Weights of a small GPT-style language model, trained from scratch on English Wikipedia: normalized queries and keys.
Each number is 128 + 32 x the weight over the matrix's rms, rounded and kept within 0 to 255. Layers, rows and columns count from 0. Numbers have three digits each.

# up: layer 6 MLP up, 4608x768, rms 0.0245, rows 3754-3806, columns 640-767
# down: layer 6 MLP down (transposed), 4608x768, rms 0.0193, rows 3754-3805, columns 640-767
up3754:145107114134072103131162105093132140062132171140167102125136134117113116081133136146096110165123106156111128112082119069164098101119170109114135080110074145151132088125144136147153138133114153121108123118141130121179074152097154147153149121163114106112153125160081063115177139157133078102126123087139094155144129172126137166132148157141091088148055141112103125154113108045135129091108
down3754:091181138042188107103112126128160167160143108159136139138147158130142160114142164130174136110105142119083143147134140199091152143128169140150108108135102138132144140129116086168095163164113105151139090144113079158126153117189083094142133160126160145119124125151115176117100110108161147065173132133149134087085119161112139122094146094118179125088131091104149120134124098139137111119126
up3755:134118137100167152129116177102072210089130154072170099139123115087067113092118099088165143124151116126167104140125161120179193138063107149120087134137166203095170152087166134094117112216098055136216050107126128104123072173122158127151140124146076151142120091020167106117109090149106117054190107074162164142186137120127085137106122150122087105153121101193135140141094121141142142088148
down3755:137090105112089153146153138155214129094131112122166093133091135141110167109115147117105157115061153125138108081161096149172090175101105048163166161125108160059097215117113142075143104155145178162139177151172142096161092194110108123060116115145078143137136097107131138113107101112111136143234120155121132159093146127082131067137120136132150129103193137182114153118150102111180192135155
up3756:143107120161078183162124152109134202094132185106113073143112142168177060111155150196131094148113135137123133110125122168118121100111197123081103127120096096055171132146068130136126090180103172112129132099141101162085086091089112119100106143118176120117132123131102104151139078117186114104160124096152106154185120113149136054144129125137153116156143119123076095146158098112100096162151
down3756:112133076171181104104128185050168118123137134135111130137163096175154078071137121093135166166187098146095111159139099114099113166115072148138100120107105003149106113152145110131165127112087065125074130111147103152104126127112163166142163138123047116142139091141116150093142078143135159095084152133095179167123114130100084144073098104087092104142106141118141137192125121133078175110114
up3757:159153183174110110078091093120108114152130107112110101113140122152122100058100146135125108194137128173179144132160161092145156135155172135106163105192122114087120127134182158072184120100141160076117124156131178160111126113100107187083066064164074168106138163149176136108110131150142142125084137139152079182142100110191148140126069150172076158114092095094147183144151128128050135088082
down3757:161156126090125134140146206100157084145153130146131112050143117156091150120144145139154175152141152114179123104107171048090114100149124085183074177217137137106101139104117158126114157221116143119189078119112159119113154107111133137150111175131142149101095096157186189102151079098067053139132149090119083064120161088090165149127148103093108107155106067137125107134152169080095217155177
up3758:105126126110032187135103177172120125157125166117136151117202138154110172112180149143084110171161092151132102102100126144144144145147174154185151133148178124125115049134094136182118176209097158125201121116097149096119133077130098122128112125130093136191125097125124118096123139135115079080083176090138158059158149170130174122091058114175062111100112104108146090194210150161158103144109
down3758:115079091115138082135107155141163140142085175152115123110128100126121131151145108109163108144154114115120113107134136125093074156174123168152136148146080114058141141090086170176113170052120171062149139104113132170113107126193069120157092129107080155114094146159139184122217148073091101131150109085094101111106148180120108088113101186149095120085147151154162066117107110145136154167144
up3759:152133144051187096173155119127107181136160140080181162090123151176101104087155089155124166124088193158180118113122133120119127151065132144194102151158131109083184093142151131137225118118149154146110137140094152179167108125113204107108131098100151156160143155160184163115136102156089149176081192128108122102060142127115072098080064152127129132122127058143105167170175161168125187125127
down3759:143112098146183088123112098138085138154036156167139156134208123123174161127189144160118139060138077185137150123122121149141196165162163140137074172129110066097182088132126151077110235158138177151085178117120126029086130106148144158144155067121064162119114138095121140065134134077114151155128157122132080114156038158151109098157133159127118124128182081207123108133155117154121086128124
up3760:137108125110127119132143136077128076109141124102138061077130163123041145144090168141087111146141116121075148103091122139147146178092150135089124114156167110088116150112115164147156132114055135105126119099135119195181110178146119111114158180117107138090114169090087144106147095117160168156133114141153075098121121129147138176127133119125138182058133189115132109139126171115112139149121
down3760:083130176161116107108107113155096125157146109135117134135114171154131158126153132142168127088126166149121158082140167103135135160161156107121102098159112122159184137120128157127134157111189134128141057152162053108137147118091180188145115120113079114091085192108144150099121082122176143145140083111102091135133146139137111156115144158099106126136135117116124114100139107101125113116146
up3761:043100150092079139152155129110111130160145095130082162128096139085123136176175115172132146142167161133149134139110062130177139103124124120096111095086112165122166196153102176127139130143127142146133130113095140185127115161088149155143088145116136130060066168132118129146121129138145193067101163146103133047126123221157158105142106131158071110134144173133184111148091152139177147119150
down3761:147105138127129111111158086098085095114115134121104130109050111130144155146095129135086138094091091126138131080159112147069160151130131109128093099108119143109207123099141118126077090086094135131099135130130111137108136151178136112157109145187131122122170096164090064105144124094130129115121084115139105153117147140081140091151123037146137120122155161118157163124149096138136174124073
up3762:142141188066078141195139068143097129118125122194113070101102161127124128143138132133109114152104110125192113135115154120126137110148101233188145137116139179178143181150159148137107102118063147072177135086129107143107063112125137096174090153133125158047076157198121140118136115108106172087094101180155085153156131157119131163152120088129153126124137115104122141188106104123104164185159
down3762:082143143170179153123117154121126124140180133122166125202088217127187138099152171152133126135080154124189143130063116116155101083185112195124132151149162112083198119061118186174133153162074122126153157187167116116174117075100089174100106110124136180092147112188196194167100123154092152097149143129118127171144139180126112111095203076103091079143138119174083118172111135186107092100191
up3763:175089176161127137104128104169148184134156184125161160144125073184151089061124083110201069090102090185142143153142128121124108088157099139151126169067101088069151053138146107071127152162129087148186133160128116130181132079104101123166113118050117143042111130178163102152225153204133170146060052149149162083180164104122157155132141151158124160174149107149128112169137104145113127156156
down3763:118132169114148086129116130152145157103150102141107134134141130109103190083119145113127151129152156149167104066135139150102137089130122166108153099073115103171117112136137083108149165150120177153180096171156154157145149091122113167074156144103178166137144161127108067081177055108087150133102103082153150121123134149076083094166147079153093140134112078172067119141184085114113122102145
up3764:112144178160068086146135132128109128206203120157090177170153164199104150154133104176047103132133082124146154127159113125116126131136121177117140044101201168097095089112080109128137122178145127077132147206203119104103083164146201145153151151180098102082146167127128201158171197131108140128101170098181134073113144149132154145120121160142078074069157139096157173131141181081145116105154
down3764:184110115151124080139148094131171139170102084133152145129079186166041162045081118141120132143086127163128170173148105158132133118145092142126151117129139094128101115132088109146120114129066102182156101122123172092153128117139124151106096125095135147190089110092135116144102169178163074165090106182139131140145065158128118083164144188126128099147140171099101165134123090172118132123180
up3765:089096098171161138089076107092082155135107177174083119130181132152170110166165176127142107095159152118103107179149090167157153133131147150100180113071119101115071151151105121086105176108142152037142127139123124089163067105179156138103119139159162141152055178106142130098106154134126196115047150105172161122120034176172085199097116040136109187187160090077211158170140082110117142092163
down3765:121090069173114072128120093220180152079122083155152162132103157123171189126090087128166100140095136087148135096101109172176145159076123126121125164121160161130115069191064090106100105129113138083087108158161086111126204034086086114119071091200137147152163129176116182090116103112196088157189150177144140145121067108130117134141181153134136140108140019060152163167139145158140081128129
up3766:114158122117145110118163169094154112083149128086153101141128143161160093124148089156093114137156169102131112104169127150105129167096167106109054109085172156166111105153106188179156122166114122166182101117176127184102127180063077127180085115104136131164158104175150110140158123135134132123124126123166121123175186149117181104053129054140190125076097176065143124158110116159060089184128
down3766:114119170131121183153085213129072153140128056188130132135138136115142101160161115212174121147158143040128152102145136147164116101127161121199174146129186145127107138202159136108141139130151180083141090171126163117119169173184132122181097159139146134115109140068110177155101148082139169163117136119155148163125179148138202098123060191141118126171143046175146150171162121121143100189107
up3767:144149138147145154138101174071104143176142163121114101113183087136162090159121144143069095118104137158164112136136073117172211140086072151126128134111121166172095132136159134131053115128062097110132105101142109143085146127105172107103073131130185127128163149152148154185129103138134128090114092167101111188142151122156126130094084111054092076089144107086154134094092162149124116107136
down3767:143169104106114142117129129134146169164085132096135068050122121132162075158135113187165145132079145098184187175107158167095138190094119198156165101161184135107108097107119081112145123129119094175082110193196146159117158112127169112147141156142083147135083091098146110140137067124149101071155096127117070170163088124099154109100084155143164185132123156117106134129109070151142138161110
up3768:133129141072078156156167111154157117113132145078112170154173192144141111103167104114163117118147112143130128193075106162085138143152135085148141189116116109154184204138130150177091079192130144094158101168140186128128139069144131132132139153170088115151122148149182164130119114167116108122120144084171208141061128092116154125113117159155168165167103127114155131125162197116158145104168
down3768:158190159178088110120081205123126097145097101164083179055165134085167211145154093153174181115067107123141139145122133092102134102137066115103104055142103091108180137150074124178149177155179175069135023175127136180133128115204127046093110120128143090111101139131120143173166143165142113177129147206151124080076095099122132125145068103151178107087081070124114122096172140134116147124102
up3769:112094209173111110212098207116115138101065154061096096110185118155101144104121126132117158134162070127128158133136171149141142139073113105121142145169081145058150150081138126156179138126099155122127159134118112127136106187118164135102133172179129060153106085116157121179098128211094194116141136103124193145068091124181176126174139123144100124142159129068112145187112119150129069128080
down3769:051082184158136126127096109172136127069119113124135125195153098177095156145162148161166141158128136161181146140071110127152061106074183177082198084112082106113165123070160114095080215120132111127147130178186134139127086115157112175107138136144099132182121136151164145117089126178098139134158146073077113113122148117116152156180119135121202160198143096133052097140107101141127154109142
up3770:071099137104118112135134156119076168075096136119086139107171116105106069137153159080096108163154123137143075149129092142135133130098155113083235152139110127134048105135091099148063090114108142116156111096169155129141131039167081177105129149105140099158105125108120119060125153122154120158111196096114156099087123093164173137115073103176140124095104167129135091122135113126096073132104
down3770:176088182110163121105120135154160098042154086153095112076112094116168143160114143143134127112094119116119150130125138149099105111124148096150172128081083187116156127157131149146074183152126118154119146086130157104128138101071089154184102111130079118125167134103164097097115092160148062119137173089144146126055080136113171128135101099128133136097094190085154082160117141087134130154096
up3771:161132143109127143148133039090134160160095142136190140140126071134138126123140129132128149108092184160120141184105148114150127112098122161118146123099126116076120100089152134141117113122140132115090122130076134164121099158154123132166069158136158184130099136098115097170168056113148122124106195126112146121117120104101119158129128103157159124098103073114130140170151117151122136135139
down3771:189134153120124122126070124097184102131114106111146087154031132138091152050122095126138110114189133114054070154151133122133106159095110121173145108131103091108190073103061140134148165062140132085087136092158162144128142100142113110144131115148124150150155062128125066186091204192112093076137142085112124139156151105096196107152136170109124108128109123079165116148142142148124204151072
up3772:063126095145130139144109068143131107138182081054134103149123166093138125149082137113113190089095063198166120118098158081134093164146134194101153148084145129110089184163100149138130142163119130099187115124149147129122058111080151170129146104133103146095120128143114157096126111124174112123155104142129168126099069128181164159105138070116142147099112092082148098137134088113139120117125
down3772:154125153091134146128127126123109154096147107096094141144114118134074102167144094117109185159095153169130134113141163073126085080143111089150169138121127144178128154094116174117135107077120093118120167127103149111133105157134130087150111137089095105095129142089131092102137116110148213109086157133128155164126109109163168167114132106071101116098100105207125146185115102128120113167119
up3773:155174146114089192117152121149083116155119133177093130121132156144141182138107163113107111117158117158137146182131101095102170146136140132124099152114131125144063195148171149089116156133154184102146141153121176130120110126169100170120132095099092122146139167131101129096121159132105116154068123151150105148115059120110139116112117103133104127132129043138174140146118127146176116141131
down3773:105100147137151122196132097058079163132121060079189142152115088075117157130153112158105162162116119178187119102127138083089096071095061160168181127118156093142147163167146159111089109149140110121161152165159060126100116131110161129169159120110124104161119146169169133149076147132111133161184126115130171163096124154129082172184119146138112149167121225137109137159172148117169111175128
up3774:106127077078139149137139127128079167183110149100109113110134088133065157077192131211103149078148159134104068130096188111078166200119143108119153132105130092143139169082128084129149128137141153153187096093154122177148081129110096135149103129085112148146093136124142138117118127087171132147122143100145153162075074156134105125106078086137195127127140102085129150174100141111092155157174
down3774:120111162127158051103105152166157133183120144121113106122097114086137171061220078130144127147121087152112079046158115142122120127080127183126083138129130136119161132149056143090154150097125130217133075174137194148175193103144142131162163097115078119066111107129126141106152125123096149116111147103114106147132064138167110120086071116140185122121123084164150106148167153169130107066120
up3775:129129145178108120105130190153087157131137107106118154118140083141163057115047106112115143134204122117116028141056119072128114076185099144120134154127161099145139131079084092016203147144126138103171170134103185081053126139172173097168081125125130142097129181134156122045130143150101134127156145198106154092143088097147129140125099077101137082093185150145185180089148180140088152097110
down3775:141147198147119143098072126199115136162100044161102151173130102069115107137151133146086146098170125173110137107184150144104131062140182126181105159158111108124184110101182149104152132144154100138149138179151094087130133118110146136117087090138120154130181105166110132103123141114116101123133151142149090221180108143163143063147143154099121151113105064117100147102162124147135105098133
up3776:128103188144127149037104138169193142130122106144091089127069104074113125158100135146063140133117183065129120134148092069127127124156205111123179140163119132145134113177122119125096163146155125126154147116131120127185108143179135116170102125196067148114119119170174117136162143155181149189115150109160148179123147134158164120097137082138128113146111160085139166110183117144143140171106
down3776:152149163133111159104130132128086126143141136113168078130170162083090181079059092153086192120050138116131170167109121107102151144106136105171123063167129112158125111117108122151201157184148058147177125162126083144105136176138035127147129148153071168065136126146103127118079177116076104191160165049145074127136156184071139188139067177113155116090117126168136121112180089142121075095185
up3777:092175147184142132148149147146121122094185172148133077094058109095117146106136106143132150114151118193138113128075150137148112106102167150116124139138169154134119135122117122108122152069133143137138149072132150194142084108130130162122107113106095137146126127122089201105158094162162157124153086075122122062112087179151104131167114151140078114140162121122144128120178078155141132128158
down3777:093140137154140098127143163131118140158117112155088102162172056183132048132165090098129101089179151150138123120122132109134124161076159113122123139079102139156083132118151108153194155139119115132118139140058134152122079148153142133083139154104175156093123127121131149132132095139122096088121150082136139154118126128120138113192099107196166155110101052093126129154115175134135140121137
up3778:134124169107136162168173111116076092156140152118129149135143136169115165085139185191116124045131119173125146176126204133132132142179092062147104147099184131129169122164195169121116123162145154103180127148194137157115146146116153160133148109198079099175137098141113172076213138122119214124113107116156101149075149217089047098133113106121158115070090138092143151165090096116112090091104
down3778:053133086112087103196085117079142151118120100106099172101124139175126097135103124092170105137140140100121052108123160107191119168137113103135095147162069093141125204091103083116132115139154113143159123151076145177169155109140086112049093096090166093052129135198075121108125160132109109116111177130073038105166043184111111197104147119146139113103092158088116171133169137186089089089121
up3779:165132118168172078146132074089129192115172155145091092171108124089120116157119140144144138141135115139190082122106148082147161208122150135162170092114025064153125126093140201136123112198176173184106148122146130127114139132111146118171142090085195124179107103087141163113132160183109129182132133131102063177140157075158156108124042119110155094135105129114067152119144094094092126135151
down3779:138089094145109126147160152160130111104077097153155087115089160167119073186134139158140089139111103158124136117137097179075047091099125121131107080111179131181163125113127189142123128087059094129137089154106108162114087166156126147157178131102082095102090153107105121077095145120110104111154171142188106144162113134116126182141121158089155125118163136108125137138167092163150133121127
up3780:105135112167117168146175094133124102136153094193119118099075144123182100143162218120081174180096131118060145196129158119144173140109115186113135054100102146111110083125123117177147106106143172114172160158115139113080086118104070181103130159108119232129156162100092084120100141104105113128102160065087151089186137141112116143155131159129080138154139164107091133124110164142098152167141
down3780:155110116127089098203162113079136113122118065136127118141118149156136109162140187163149148151128108131135153133109121146143079182100134155156104139093057194124099139057131144118172175115119107135128164194164187111156119197104085119156145166172164178140172149135091145116146150035135100137143122100129137125215143141063123153140151098115168099189158169095162145100156108160121083099168
up3781:143081141179175134164129106108097113080127154122137160119108119073120127178139121119119158109142094118134137131141135069160133100071152156150082133130100144099079157102119155163130130200101142106100094084141155102132149089126173145107059089132166177091128123100199163182213123177086101122072146111173087086099185078147115157122139168121097060100103118136090093149113148126130155138128
down3781:163187168156112087125114119081158135138158083091139168157124128062122094101159183201103190080087125115164142109152135113142150133139116116137130050134140118151091088150088113129114137154108105121147103151154198101115114166168154111121170135113139111113148133115143072160149139154087099133060091155165128106166203091148160179096155123128148073176138130138112118130172134069132157065188
up3782:168174117130142175130132143091059186113148120133110133085096160153125162143177087197057101138185129195114150143216093085183078170085143165088172093135179162156102136100189148131158143133024138162137126092106156122178102106171108150138142124156122157148128103121178139157099118129108144107060143122130187130158122140155034149108112137156165079099153127076123224150106133134058136131091
down3782:124105077125161160078170106162187107161121137113106074113171165111115173176118158108118081074108088117196132089137078133124137150129072155158183101123138158117142110119090121131134106121094134075068073115094146062140149103140134121137087156108171203139132076172140186198132122081077123160148099161170160132163155118159090156129095144136174105108140106120101096214164139136094097122109
up3783:143104112103188108116098087112138081136113075092082133120171087152202142103147118109115194086150131194151149140111127069128123131123151164135130079135172121115084162134150148167079173157119119140097140089094121102135111094179159167129179166168134149067162082124127118122106135149186149130101183096192158113143139167155101039166135137181106182153135154158169115133064131145120116108173
down3783:108210170120117082141159192112155168176138141121099113101077139114131106136124110094118070151156117126171122106153150131122103147215156131112117132150100152142067158149092124184138103151083179157118115163161115146108130143110067138113119195145107133095123097143102148145145133122099170101105133130100164084151171148027171188115066155172082099133117108119112117106127121132146145196142
up3784:047043139130098135153105116157178157122133153107105108127144144102121134113142123149129150137099073175125146153156187156172136143130136146132158118071129104133132135113097144062079100107144125112130100135126116134139117139121192105130123105102122123144138188086180144139138168153127142115083123124170187123112119186098088146121130177116070152089167127094128138126203150088162135129103
down3784:139148103116117107112162148075084167086088144155083113121114125148063194170169061147124120101163113103159145145111204155107097185139078136149124145079124092112090135095129164081137081107124110076157170114111117144148076093149122017145136122127148104209118136119138119164127132089123160070145195121141098214115127104142227178137092022107135147125130088118144103180121113102102134165111
up3785:098107157149146145085166074107158119141122119149104161157162113137164082151159130147120147145097158111157162112147107069120064109158187105137145150091167155090109138128093192119063118152137100125143089195055190144181167101072195142082115121132128132131153119150120162099111122161096100100127130169086133130159135154144139123128074076157132130115065093123152139194161107152097136099124
down3785:170090129090106087131119156205141173135125088130105122121079153138188115131136154093162161146162149136133092138114125074113119101150063148116126104112154157084108129128133157077118158115133129095131122161079144067098163139113193130161137086153176125147087073118092118113161118142102152152102087176114087153114154158089144131079122078151114135134128180124125076205089140131167120159152
up3786:148156119136150116079147137159081126141175133117107116084119095121078181086158125104099099161192115124148086088066094166091120056146208180100134114100160113107106122150121117202117185124135156098126098049137123114115111096174126157083180149129067111103105124082110152142158094177170142146112138119107183151065065155140097124138101118139139094086156084145147158157134098154159119169122
down3786:105105153145184096151146162098179066134151092061138125160092110160176185093068078131145087159160173113167057140101159185083119113142132111120144166137138126157089215072142109174101134116143091130076116110149157147140128147089159171134203134107141101108147114148162106171119100097183156187222102081133252159127107105096154129100114135135111162223156128116116112182172101062136104138086
up3787:087156113117203202157120136109078111180128137160155145121137119080145159123171144143113158063121106103146118195163159065152139096116135162094172119143140102138082127159137145128175135107125133111109182052179094111116113116173082142111157145171091142156156112175124156147107157187112136164127109131091159132174087121145116128148105145120064101133141104156153124123124127135157127138102
down3787:146165114147084146150140135109077106090096130125071127145121126122181084106127177177113081138153126101136135175121081118136126104153135137164161092092135120147127120154156157126092127144135096102166158103130159124113126083108177098060089105188125144070134103092158088113116159106143128180106132137113122134105105086173106151078132182104137128126112183167074144168123110122160093124150
up3788:096120153133089158109172151115137164033137212134147129130129065144128091145116146076114131077160096181092166155196155164128120146115116217106174175143085082094067186121131232156115161160117114154125118115112148107148045144147158101091113134152088128124113113059102112156128112140127123140079073115187130107133114175139123165114099156155146129121145148116127133220124111163072083116126
down3788:167087117118116143158161115153100142135173137154133157105042160134138156164112232142133136114120130099095131098114087118157154179164107209152118162096120137067102141169114159085114129166124044181152149104147125142147153192106141071113154060116146163127127145151088141099093074083113137129131145127158130124139168112128110122112129093115106135211113128189096126172108135164176181118120
up3789:120142126157123092090166164182126144193138151114035096126129130127120101117119117193116115156173141159087138187067181098135109111118157151164136170158145179139149134062241125106132074154211142110161125109173110107102124132152155096147100089171136147107136085108143124182137128162118120116123100082178139116148072137119095182047156144144194119091145166104154144120161115190182122161097
down3789:062135132153102161221127151145125103130122173151190121037146127139136103096154108097152063132137158124158128075158203161084125182105100159163107127098136075153160144110141108041143091104120078127118122099149082143156059132080077141122118107177128115166149148111128096132138086078159111112098023144151118141158120140103158115096161115142162099106096135084123171161190123078103179136130
up3790:124106119052107152110089188102138113067158154106140055108141115189177169142109106104145161094186111162147152109138114125131129147117163187115164166095097155028141123192149114113158161121072140132118142112071154153144151095141167138147132098126135127094126143114070070192164100107145140110153112112110152059166141115083147132160133152177058135141173126083145161140096095089079155125161
down3790:157112138069085185157125170141147165176125154129058104074116077118152171108103118123175102122178041162184196131124083146164102104202119107137133149140102120143161137110095100113131148153135075126147135095100146143087098123142079123121189100104133160141139100144174103162137151149162125141144200157167112132135148200138139066118102141202105090069081170094120126158129114132106158165159
up3791:166163173168117086124098151149060155118180125113129131061159112147132095141136178094174150125123060100148078152138180081152116146115117120153163109115158078098118118168126150158135164080132172157145105127125158145153136103125160132108094135101050111054162111085135144151109162133077157075165150085139126111178067155126060108050128096144084112105102143154109118125135177205094120124112
down3791:104103127102149148098173177163209128093142122092143168158161123117112202135120091088123081099127153108106141149158143185114107074114157175148106144111101150120182128088126148146125170099131106121140159105137167103120148108132087123088181176118180106149134153137116095135104101079128148082122106102212142091106155128128123139145079120098143123192106090146143138110130121163131140164133
up3792:145145125126150166109186129126131138104109194163103025099130125094069210102142117112153103127116099183082107112119099135148124129173150118113184057173149185137097119106124243223034154201131177126148210070132162106141110090124124092067117153115088177150135118134095116066235136185110102141092071130149136105142113197127226121162172136105086136147175102102207159148221095129160127144154
down3792:103142134098105072136172119103162156112072155130103103165159122190134078074182077136167120108152124168116138176130104099087109155035149158123163096178090104122138088142105129099110121111141106110132130119159147183161118137089114120138162167120128121143148158096127057104157127105079128098133110090128137119134117111149129133145098135157110122103171104099199175161145083084133130070139
up3793:144125127115160093071095107067162158115084101065092096109143159135108099109121146076138179106157128192106084164095124070182094156142146158067133136149119102121101197139114162153163112117116107129157150132145191187119077138124137087157045169136158091135118161150135104156116098188142129087107146086161159124130090167142091169116123171106184122087114106099118124148121117162115118141220
down3793:100163152168139091113111117114125072140087145136107204097112132111111146096173112020102124144078157198123165086153166087122111141158177121176103095113113138058081181168084135081098074085146096121103122100153107129089127119063134161117121101135161115143144114146175157133144134103142133116114128130107166190133139103170150170157148107093117129121063087125128094092131091205117115165153
up3794:091133132080121128123120087128122146225169150142096131137112092112148124126196190114142183180143128147124144165154088134088152160204135097072127161175120096097065101157144157091197148017135107143117138121132102132153102137132110095160170083144071097078165167109123140146125119118143102095105162118100143094093099121164127101170126029072135126090110116120103253116137133155188109155147
down3794:106125149145134136172113153167092153107114121131104146107175117085146132123134155136147186076114128087157176148107103170083080096134121172152158110176115140137095188106089102108162137168147190100153131191146109142133134109164149133156185177127160107124127042114118135146167157125130106181118145156149080127132079094098142100086140086162150127054166081089206135138094140142170153127121
up3795:142131104100115167110200125128110131109085134081161137086121133133145082150122107163121070129110177141112140136079193130142073134119133145147172130136160148138182143066103187157112230156122117102153135097102196094151096138118210124108110144166176100220147115199190193150135113164084186113110131133162165134143098135107140120140138158125189088126110137106146095130123148135136117138129
down3795:132147113132072088121147138146154112075110153110153064161113162148148118129151126127140081053163121159119089053123082142170075151068146178143115072196107088156103085066132129126112171134148138125168102112126126154154121137157143051196139130101095123094170114120066112200120147182073087140088080178092179140094109145169142102175112139106113149068161171159142142121143129109160074139100
up3796:118073150154127124124132116150148159153153172171127139116072125147120108138141165119155181136161091160168129073115105147160115123085107119103098106146148113097102139110107170084104172175145149061148130173152128116191123118142097051106143101171175134129135122076159144141184049159098186144144120038100101134104133116161122119106106119190111124115132110125075074197149112111051157154180
down3796:153194093109139154167122115200115119137109162116188159087121131111127119158145169113113173201176140094069111092082154121109103111149101190159139139131107166132069144115139165209095135156129136112107149084123123133150111126136020093098150128131132147105095148086166173087130124139102156119115082053161124086135194106099062118151104113143129124124175122101101066169129147045109142125172
up3797:096132188114113121146192174143125055147125107115115170088119094126140123147143110071139149128130083128089118121107055116137198113105102171159168166141151166079123147110137135136138086161128143157075097150076149136157076121086131204122121183081108155043128123104144170158166093165081166118118148108111170068117109105116114148134134160194135103078150090145245112135098101130138174170124
down3797:166070095139095110171165127177128101174133185167115109089077184148100200148116137137185146151193184126130100137121137140098103087113142165136127076136155136109126114122122120196091136115130126164160137123082203116125107159144171147107105126064161107088106114099161083146140152138101164037097083124157144086115137119115107094122105130078175131113134141105168103170133114101055111207124
up3798:111098109161083167142119146156114110110149094142125127114137142066139098130167126158090159158154154120136090123144140145113141212076126089160086126131109038076040094148107157145110141110147111147135106151099081163077118128109068153117140138168107135098097135135190090082095166103110095088130118162130088134098111141174123069135132187163169154158117122135111109156134113108137150130114
down3798:136140090158099141079153122131169167119122090133155184083128073111098120134146095133160132121168199127142094167120173169144115136078121127137129138099127098120103143115091090105160132171114101093098073158154110141146145060105093110178118105135110127164069116104173113204106149146050127102150158137144169141117093161103091079120126118103148127148109101131133111116143133153174153143156
up3799:156144112049115111109149120086144155168175176102138145144210062127161110084155163118143220139153050140195062174121145079167132142059111108111151086090208089138191193139143142095147171090107166103156146146109181161148146154098141079168134135182117112085131172147125115150110092113157172107107153098105090087134129114125151103091144108168152081201096113110133140143125137157207164153125
down3799:124086145157144100168114145102119163163145165176088195076149139180117135114196148086123142102073074106160116139214128121124107055123153170134100147191106140149130115142108163148124143120113098127147215120104157155190106085160167184081123138158129164141167094105135074100157177115128122147124093145103141162061142095143124134197173153138223091132142061133108069126142108141156148133091
up3800:100095186138150138108074081105123168153150130119048072075141100173158145102050116130136140107100098179099109121112071096152127136140124103175119086137136195137133161071133129199084130159155150100130103069148138153145113069165135162106138096116109170115115129122119163192139166127091157105146103107102173121112048128115155090133103173161183079169126114121147125108075157011088125125145
down3800:113113160103123118152190043112093155118141152126095089121107134120089135053055102154137152124064111119138156129056161118111104106138067168114101142122138118139105190173152138093155054079126141163128187065140119136194110152159074093110159119080060124163071117096089114127048076209149121142101101129145119106113144103102156137095197159106152162127099147143121137088182082141172150107133
up3801:118137093120137098113169078154150194120134159120126149127131071128125128014128122173171090125106168174080206103187130084124073059126147165136192094024097107105187077111112128117153102152090163122167097145147186147165128152126150137072068126103128160200133124115102131106174151144079184113153163102125159066133159175137130077102082168142118092124140136124094153160135135201091124129133
down3801:130189148104122115123107155123108149180123080130128134116105134120130047148127181217134129069156115180097108166176110120110163104080120131080068181163122142192089079149107110098163094090145088082152051164126127105116111157108150080119132162103133120155120102178185099162115084111154076162054144138144129141175129122153118124153115045157148200128117173171084091207077140079131124138112
up3802:136098099086143146140069152135182086117176152117160107101174143156132109151200111158100131158147108115152055098093150146117103144100122143161124117117169151116134065127104170176150121197110129173167178130134149136130129076075129096166105121106122121094162114091187163118103110160166171098070215135143137088085091100074118145112136167127110064112064145102164166194161157123119164154136
down3802:116075105185112183168083092096103063111089109103161106088121109174099163193115208194167106170137119082145111093130202168143109153102102111188093181143100163108116189198163145109174176126132150120107168116120087135147107119182127103030120162152185192120137061127142162138102108040087180105119097133107137247176115109121156097101121137075085074102132092159123146162111094187027218035179
up3803:086108127092161192072120137070114135166122165115099087122125029100139160134115187080120125203111112129130079126092105055215168070152122125186175041121137084103104160121133128124161166144181088060101193098167109093138156125180086042170112152132121099107131134074077063085073117121125092182153082118125184097120122150148215163221098129153066076153120139102132125166197119161153168079144
down3803:085138130159062120115087119167104159075119143146077146137136141123144139132104125042133075103083146167057159153146163087126104093133114079064116127151098164060069142134094069186131111136118121130191098132142111106167105077099162070134121138088194129133104087177112095147113171077162132151118116115094132122147141082130126206198151161118143142098096095165087125110167115080138112148128
up3804:117108160128113090093137132128107073121134130126160101080097104137149050114150108154168138120131170112180114186145129118101118115129179133133164052129140119118102144093202105148093166133129160143162135069161139170107120121219096099178065127097133133139115132128128093118121092182079204110114169159099068179154098110112128146155089082151139141105120158079060146105116124064088103048146
down3804:076155069116179192176138131133092134131122108175141143140080139121167155147147133144157177143114102069109079092110162136125158081165146171090193142070118190157130123138144030132103138126148150131128058119136105210120122106128121134122131162175194131176111012085148123135150139108163105134147138135100106165117092190074106127117130187126165104132115081112056132099147170099151144093177
up3805:133151147150170127059158073080123164129148177120154087148103149181129108120139193134133102149124112137173133147106104113113173123110116147095133059085200125150128127086133116141060132115084090102165168175151146168126124120174118085109178134109100165098113139150133154071079087155088074105148089089122165092064089147163089116116136124147153120086106133131120185167098159121131172134202
down3805:107126142099195144054136156141126133124119153124102172121136119126165134104117121166158168080072112187133131121132081085118072160094125128119111125078092102171172136151117125135116117141169120162133159164151124154117108162100096078176153143074117115074120124140100085081096135115147092126148116107136110095108152134112093141131201132178123150125157138140155133080144153132105114105109
up3806:147172181115091079132135149122128140064105166118144053071154113154104164089203118184114125104100122195106156089068110133104159102133146192146195123081111145155174077158152145143196138154077135071172174076140135137132152114108177136177154173085131142192125184090148170117113174151134151136164104105144130126114084168069155158133096111135057140148158110178148155139127105080160105137193